config = dict(
    head_dim=64,
    vocab_size=4096,
    hidden_act='gelu',
    norm_place='post',
    init_std_down=0.00365,
    optimizer='muon_variant',
    learning_rate=0.000552,
    max_grad_norm=1.0,
    decay_shape='pow',
)
Each number is 50 + 10 x the weight over its row's rms, rounded and kept within 0 to 99. Layers, rows and columns count from 0. The size before them is the row's rms in percent of the matrix's.

# layer 12 MLP down (transposed), 1024x256, rms 0.0309, rows 22-47, columns 128-191
081:54 52 33 53 52 34 49 40 59 44 63 40 47 53 50 37 62 74 44 57 56 53 60 31 68 48 57 36 46 59 32 38 45 47 58 53 47 69 49 40 41 45 41 44 58 51 35 47 54 49 49 48 57 41 41 57 52 49 52 29 42 66 62 54
114:37 51 43 51 49 46 66 65 56 33 31 52 60 42 32 42 52 57 59 45 42 43 51 52 52 55 52 55 50 45 52 53 59 55 26 63 43 48 40 63 58 49 64 46 38 56 53 66 64 32 48 54 50 33 45 49 40 50 48 70 51 48 42 51
105:36 58 72 54 44 49 55 44 50 67 75 52 56 53 65 51 57 59 24 55 49 37 51 58 56 24 65 51 46 51 55 56 62 54 47 38 59 48 63 50 63 67 54 37 57 54 49 59 51 54 64 51 59 28 33 58 53 45 25 47 58 45 73 54
097:70 47 51 61 60 41 51 41 61 36 40 66 39 67 42 37 45 57 65 56 79 49 48 54 65 40 66 59 58 72 55 34 39 49 74 19 56 47 48 56 45 29 54 40 51 61 40 42 52 50 61 54 40 47 52 57 42 59 48 53 49 50 57 45
105:53 49 51 40 50 43 54 39 55 43 40 51 66 52 56 57 55 50 56 56 52 42 49 32 50 58 63 38 63 28 46 65 59 65 56 71 37 61 49 60 50 46 42 38 68 62 52 43 70 43 44 58 43 48 61 50 60 54 41 57 36 46 56 59
100:55 59 34 47 54 57 37 47 45 52 43 58 48 67 53 57 54 46 41 44 38 62 49 38 51 59 67 57 47 46 64 30 37 43 65 52 37 64 52 37 56 58 53 29 52 51 55 48 30 44 30 55 47 61 45 37 41 56 55 58 48 35 65 43
102:52 28 52 59 39 29 36 38 59 60 45 56 41 63 52 33 59 45 57 48 56 47 54 50 44 63 59 45 49 58 38 48 38 27 67 70 65 59 28 44 43 42 53 46 39 39 34 43 50 45 51 54 40 37 62 60 49 52 57 43 40 61 42 50
114:56 38 52 34 48 55 52 58 57 45 57 42 46 58 56 56 66 38 51 60 49 44 68 51 46 38 52 48 58 39 63 52 39 62 54 46 42 57 59 61 69 64 64 34 54 50 56 43 55 58 29 46 51 57 62 53 60 60 49 38 59 44 54 71
094:57 52 27 47 41 49 50 48 45 46 55 61 51 57 58 48 54 51 48 57 55 37 60 43 72 38 52 48 50 51 64 37 36 46 34 59 45 68 55 60 31 35 57 45 48 38 41 47 51 39 45 46 69 52 58 62 54 60 51 46 57 61 60 50
107:45 62 65 37 34 58 70 36 55 31 55 52 49 17 50 59 65 55 50 45 38 43 62 48 46 54 56 58 28 59 57 47 62 51 42 52 58 38 57 60 64 50 51 38 47 43 43 50 34 45 40 46 42 76 53 36 36 43 39 46 48 49 53 53
099:51 53 40 55 57 56 61 42 48 58 35 49 49 31 59 25 57 59 48 48 33 46 41 62 38 37 53 41 46 46 57 27 61 45 53 58 53 53 33 67 46 49 36 56 59 68 45 54 32 62 36 38 62 42 58 56 61 55 34 61 42 56 58 63
105:43 50 65 69 37 42 59 47 37 33 65 33 41 44 35 49 25 44 50 59 62 64 82 40 47 58 37 56 54 56 28 37 41 46 54 49 39 68 53 46 44 41 51 44 57 38 53 56 53 39 34 64 34 34 52 61 38 59 45 65 49 41 43 53
095:37 50 54 57 63 49 61 36 46 41 47 56 40 37 52 60 56 59 51 45 62 51 51 46 53 60 32 43 50 51 54 63 49 43 38 45 66 38 65 45 56 53 56 62 68 58 49 50 58 40 50 56 66 46 38 56 52 61 51 44 40 50 46 27
107:46 38 63 54 42 47 68 67 63 46 47 37 44 49 67 37 34 66 50 46 50 44 54 66 52 67 60 61 57 39 43 59 46 45 41 55 53 29 52 40 42 33 45 46 36 49 47 39 39 60 39 71 59 39 33 45 37 50 63 34 43 42 55 55
093:50 43 36 39 33 59 51 57 57 62 61 56 42 69 56 51 53 42 52 61 53 69 53 50 39 49 39 56 43 75 57 53 54 55 59 69 27 35 46 32 55 56 54 58 35 52 37 50 56 43 43 40 59 51 61 55 60 56 25 56 67 56 54 59
097:57 57 45 54 44 59 55 48 62 44 30 42 34 46 58 40 29 61 39 62 40 45 44 45 48 51 52 44 45 59 67 55 60 68 59 57 55 41 34 38 21 47 59 67 45 52 64 40 52 52 64 49 54 50 58 47 37 35 34 53 60 57 49 40
098:38 70 60 59 28 42 38 37 28 43 42 45 64 39 61 36 44 40 42 67 53 64 47 60 44 42 54 68 62 39 69 73 63 47 45 50 43 63 64 62 57 51 59 57 62 50 50 31 40 46 50 34 53 23 66 78 36 50 48 61 60 56 53 31
106:38 45 54 54 30 46 38 55 58 61 56 41 46 42 72 49 49 34 28 80 51 59 47 68 38 38 45 40 60 48 58 57 55 59 47 56 36 65 44 56 61 38 45 61 61 48 41 38 56 43 46 33 50 45 47 45 41 44 42 67 43 57 54 59
104:29 51 57 37 46 57 42 55 38 38 41 47 49 55 45 39 56 75 57 44 68 49 48 53 67 57 36 41 57 58 56 71 52 39 68 64 26 54 45 45 68 58 58 38 36 41 35 49 47 47 55 56 51 49 40 23 34 47 44 53 39 67 48 44
097:39 58 50 54 46 55 41 77 56 30 54 53 47 43 43 45 49 44 45 61 60 48 54 40 43 60 57 52 46 37 50 59 41 55 43 59 62 37 51 38 53 48 62 57 41 42 46 50 58 43 49 47 60 43 48 54 67 44 57 41 24 34 52 44
104:75 57 37 44 59 60 57 44 30 47 50 64 34 41 47 40 31 41 50 41 56 41 63 61 50 45 45 34 48 43 55 48 38 44 42 52 51 37 50 43 51 51 42 59 54 65 53 50 31 60 56 55 48 63 61 41 51 35 57 56 32 40 45 42
103:54 74 49 47 55 39 67 40 62 50 39 61 35 41 70 57 44 49 53 29 53 69 45 48 48 41 47 39 49 55 55 46 34 49 55 33 52 63 49 56 32 52 52 58 52 51 66 56 52 53 48 50 46 61 51 70 57 50 41 40 47 37 43 56
111:52 38 74 63 49 72 43 73 63 64 45 49 47 51 50 61 41 44 58 66 72 52 38 49 52 46 49 37 53 53 25 42 39 54 50 64 56 68 66 25 53 52 57 42 39 62 59 47 71 47 37 66 48 39 44 40 63 45 62 48 50 50 44 53
116:49 46 43 48 44 53 33 52 62 69 35 34 54 45 50 58 46 54 52 47 29 53 56 61 52 56 60 33 34 54 65 60 49 46 57 50 30 48 53 51 49 54 51 42 54 50 40 40 52 61 52 39 60 47 44 31 42 41 52 54 75 54 69 51
100:49 54 17 48 58 48 53 37 57 39 33 48 52 42 51 45 46 46 60 58 51 56 48 58 52 59 59 60 45 62 52 55 42 60 50 60 69 45 35 53 34 57 48 49 53 50 43 63 71 50 49 31 55 50 49 54 63 55 59 47 46 43 57 44
102:36 46 60 48 43 48 47 69 44 59 55 54 65 45 49 49 59 50 40 51 63 57 54 38 46 43 40 46 58 59 49 51 55 58 42 31 35 46 51 55 48 50 55 41 17 38 41 67 53 46 42 51 69 62 41 54 61 40 34 42 24 51 46 49
# layer 12 MLP up, 1024x256, rms 0.0425, rows 23-47, columns 128-191
109:39 59 43 53 63 45 58 79 59 62 50 54 57 38 31 49 48 34 59 56 46 48 62 64 68 64 41 46 41 43 62 39 60 33 53 53 43 46 51 55 41 44 54 67 55 53 63 47 46 32 61 57 54 47 26 33 57 28 57 48 62 56 43 55
107:45 71 35 41 51 69 56 50 57 58 46 60 40 49 49 44 49 43 51 69 67 64 49 46 51 63 46 53 62 41 44 58 53 40 55 56 50 30 45 63 56 34 55 48 59 62 40 56 51 39 53 63 41 60 56 32 57 41 63 52 45 53 42 40
099:60 57 49 56 37 39 55 63 46 39 55 50 50 52 64 41 48 65 50 40 48 59 51 38 63 52 36 47 53 41 51 64 52 39 45 59 66 48 48 55 67 50 50 48 38 48 63 53 56 48 35 47 25 67 42 42 53 53 42 61 57 43 42 42
101:41 72 43 49 35 65 58 35 44 49 52 56 44 56 47 49 47 40 59 32 75 56 62 72 36 35 60 41 52 51 57 47 40 38 55 49 56 51 20 48 43 30 52 48 42 65 46 39 50 48 61 50 44 48 45 52 38 41 47 65 59 37 64 38
095:37 65 41 52 68 27 53 45 49 51 48 47 44 50 33 52 51 47 31 50 49 48 39 56 60 43 59 42 29 60 42 45 47 51 55 56 47 70 65 38 52 46 60 50 45 58 38 43 51 45 29 48 40 39 48 56 43 48 49 56 57 48 45 53
106:57 56 45 64 58 40 51 40 69 61 45 65 70 64 65 42 47 54 33 50 52 49 49 43 63 58 35 43 54 44 48 54 55 54 42 54 61 61 63 56 41 81 40 58 38 42 57 47 44 39 42 59 58 52 41 35 62 56 50 76 39 51 56 53
113:46 42 50 43 60 33 57 67 59 53 41 51 36 47 49 55 49 52 27 62 61 52 56 68 42 59 48 61 42 43 56 63 40 33 69 42 55 41 45 39 47 57 58 55 60 45 49 61 65 50 43 44 58 70 28 58 50 46 42 56 50 53 55 58
091:54 58 31 43 47 50 60 48 56 44 45 51 41 34 69 31 58 53 47 52 53 37 65 49 55 47 36 47 35 65 60 64 40 49 45 42 55 59 48 48 34 57 51 60 60 59 59 39 50 46 34 47 49 60 58 60 47 52 32 34 38 41 51 42
106:55 45 38 45 41 47 66 41 64 35 59 40 70 54 40 53 56 60 44 56 31 50 58 63 44 57 53 56 39 57 47 59 53 53 41 48 52 56 46 62 59 51 51 57 43 65 48 44 59 43 48 65 52 42 45 53 39 58 55 33 60 44 29 51
101:55 46 55 40 37 72 55 45 59 73 70 63 56 67 48 54 42 45 39 64 55 42 59 65 47 67 40 42 49 34 74 60 28 54 46 50 54 35 53 39 48 46 60 62 48 48 33 53 43 24 38 61 72 38 55 40 57 72 31 47 55 57 53 44
101:54 49 45 66 61 45 48 75 57 51 26 47 48 48 54 63 52 59 35 33 46 44 40 46 60 42 53 47 41 32 67 59 48 58 50 45 46 52 48 52 36 49 50 48 43 61 51 40 41 61 46 74 53 42 53 66 64 62 49 68 55 36 42 59
100:49 37 54 54 48 63 49 53 60 34 70 43 66 49 47 60 36 43 53 46 48 59 56 60 56 45 31 59 61 49 45 45 48 36 51 39 36 69 49 55 35 57 60 59 51 65 57 57 64 55 39 38 46 56 53 55 68 52 58 32 45 49 54 64
104:47 38 27 60 47 47 54 54 53 48 49 54 53 54 47 58 46 45 41 56 51 50 61 49 59 48 61 49 51 32 45 49 45 38 59 63 48 28 34 56 46 63 43 59 57 56 61 54 66 30 58 51 61 46 54 47 48 52 47 57 46 49 42 36
098:63 63 53 76 45 46 35 50 35 64 42 45 30 27 44 51 36 46 53 42 45 44 62 57 47 42 42 56 41 37 41 44 50 51 55 38 48 50 51 47 52 40 53 62 58 46 52 63 50 38 64 44 42 56 51 53 72 58 41 43 28 47 42 55
095:64 64 37 43 41 45 25 62 48 51 31 39 27 49 39 51 69 45 46 62 52 45 52 65 51 60 41 44 41 43 52 57 49 47 72 40 43 44 50 39 54 43 47 59 49 57 44 43 39 41 54 33 30 49 34 37 58 39 47 60 37 54 53 36
098:50 33 57 50 55 59 62 46 61 55 49 57 45 52 63 54 42 65 40 29 60 70 54 67 47 42 40 39 57 44 53 30 30 69 62 54 50 31 43 59 45 53 35 39 59 58 43 51 51 39 48 56 51 54 58 68 51 54 44 46 37 57 57 62
108:64 56 44 77 59 37 55 61 59 38 50 47 42 53 60 46 55 38 54 29 51 57 64 57 79 33 49 39 64 23 54 56 40 36 52 61 45 49 62 45 55 49 45 51 61 44 49 54 33 58 44 50 50 54 48 58 48 48 59 53 46 42 51 55
095:58 55 38 43 55 41 48 52 52 43 49 73 55 55 51 55 48 37 36 60 39 65 33 56 52 72 44 38 61 45 48 55 46 37 45 54 44 55 61 31 40 48 39 65 60 44 63 64 68 54 61 39 53 43 65 38 55 49 55 60 54 79 29 61
091:60 46 42 44 49 74 58 57 53 48 47 42 32 54 42 37 47 60 61 40 64 53 58 55 47 53 70 53 49 59 46 57 37 53 61 62 60 40 37 47 56 46 52 62 64 62 47 51 46 63 79 52 46 51 71 53 67 46 56 33 45 70 34 63
101:41 70 59 74 40 32 41 33 39 45 44 46 60 61 40 72 54 35 44 38 57 46 49 46 41 49 51 50 47 50 46 49 63 59 64 52 36 68 47 64 63 66 43 66 47 59 44 43 38 49 55 44 58 53 50 50 55 49 55 46 60 67 40 37
102:56 51 47 44 53 45 48 59 60 41 59 58 54 31 52 35 56 53 54 32 44 64 44 71 68 55 48 35 39 68 48 38 33 71 45 44 49 48 44 52 43 50 56 59 59 41 58 23 54 53 52 59 51 69 66 65 41 52 53 49 35 58 50 49
104:60 46 46 58 37 51 25 53 31 48 46 58 45 39 52 67 54 51 37 55 62 47 43 44 64 53 47 56 45 30 60 41 45 56 32 44 48 48 49 58 58 34 68 52 31 45 43 56 56 43 45 59 46 34 46 53 56 51 42 37 40 55 56 49
104:54 41 45 40 49 36 37 63 58 50 61 58 60 56 55 51 42 50 40 35 51 57 35 69 65 31 50 85 56 30 65 33 56 50 49 56 65 41 39 49 46 44 52 61 46 67 53 47 58 55 47 45 59 40 53 36 37 58 31 46 39 58 51 32
103:78 59 52 52 40 60 53 56 51 57 62 60 40 62 47 68 67 51 42 57 47 53 51 73 42 43 54 38 47 51 66 46 70 38 39 56 45 43 34 43 73 54 51 54 42 44 63 44 41 55 56 52 39 38 56 46 44 55 34 48 37 43 49 52
106:44 25 37 51 44 43 51 49 41 52 44 61 45 64 54 41 59 58 57 67 41 33 29 40 29 61 49 51 46 35 41 54 52 42 47 46 46 32 35 50 67 43 67 46 48 48 50 51 43 44 37 52 55 43 52 37 36 58 27 44 50 44 58 40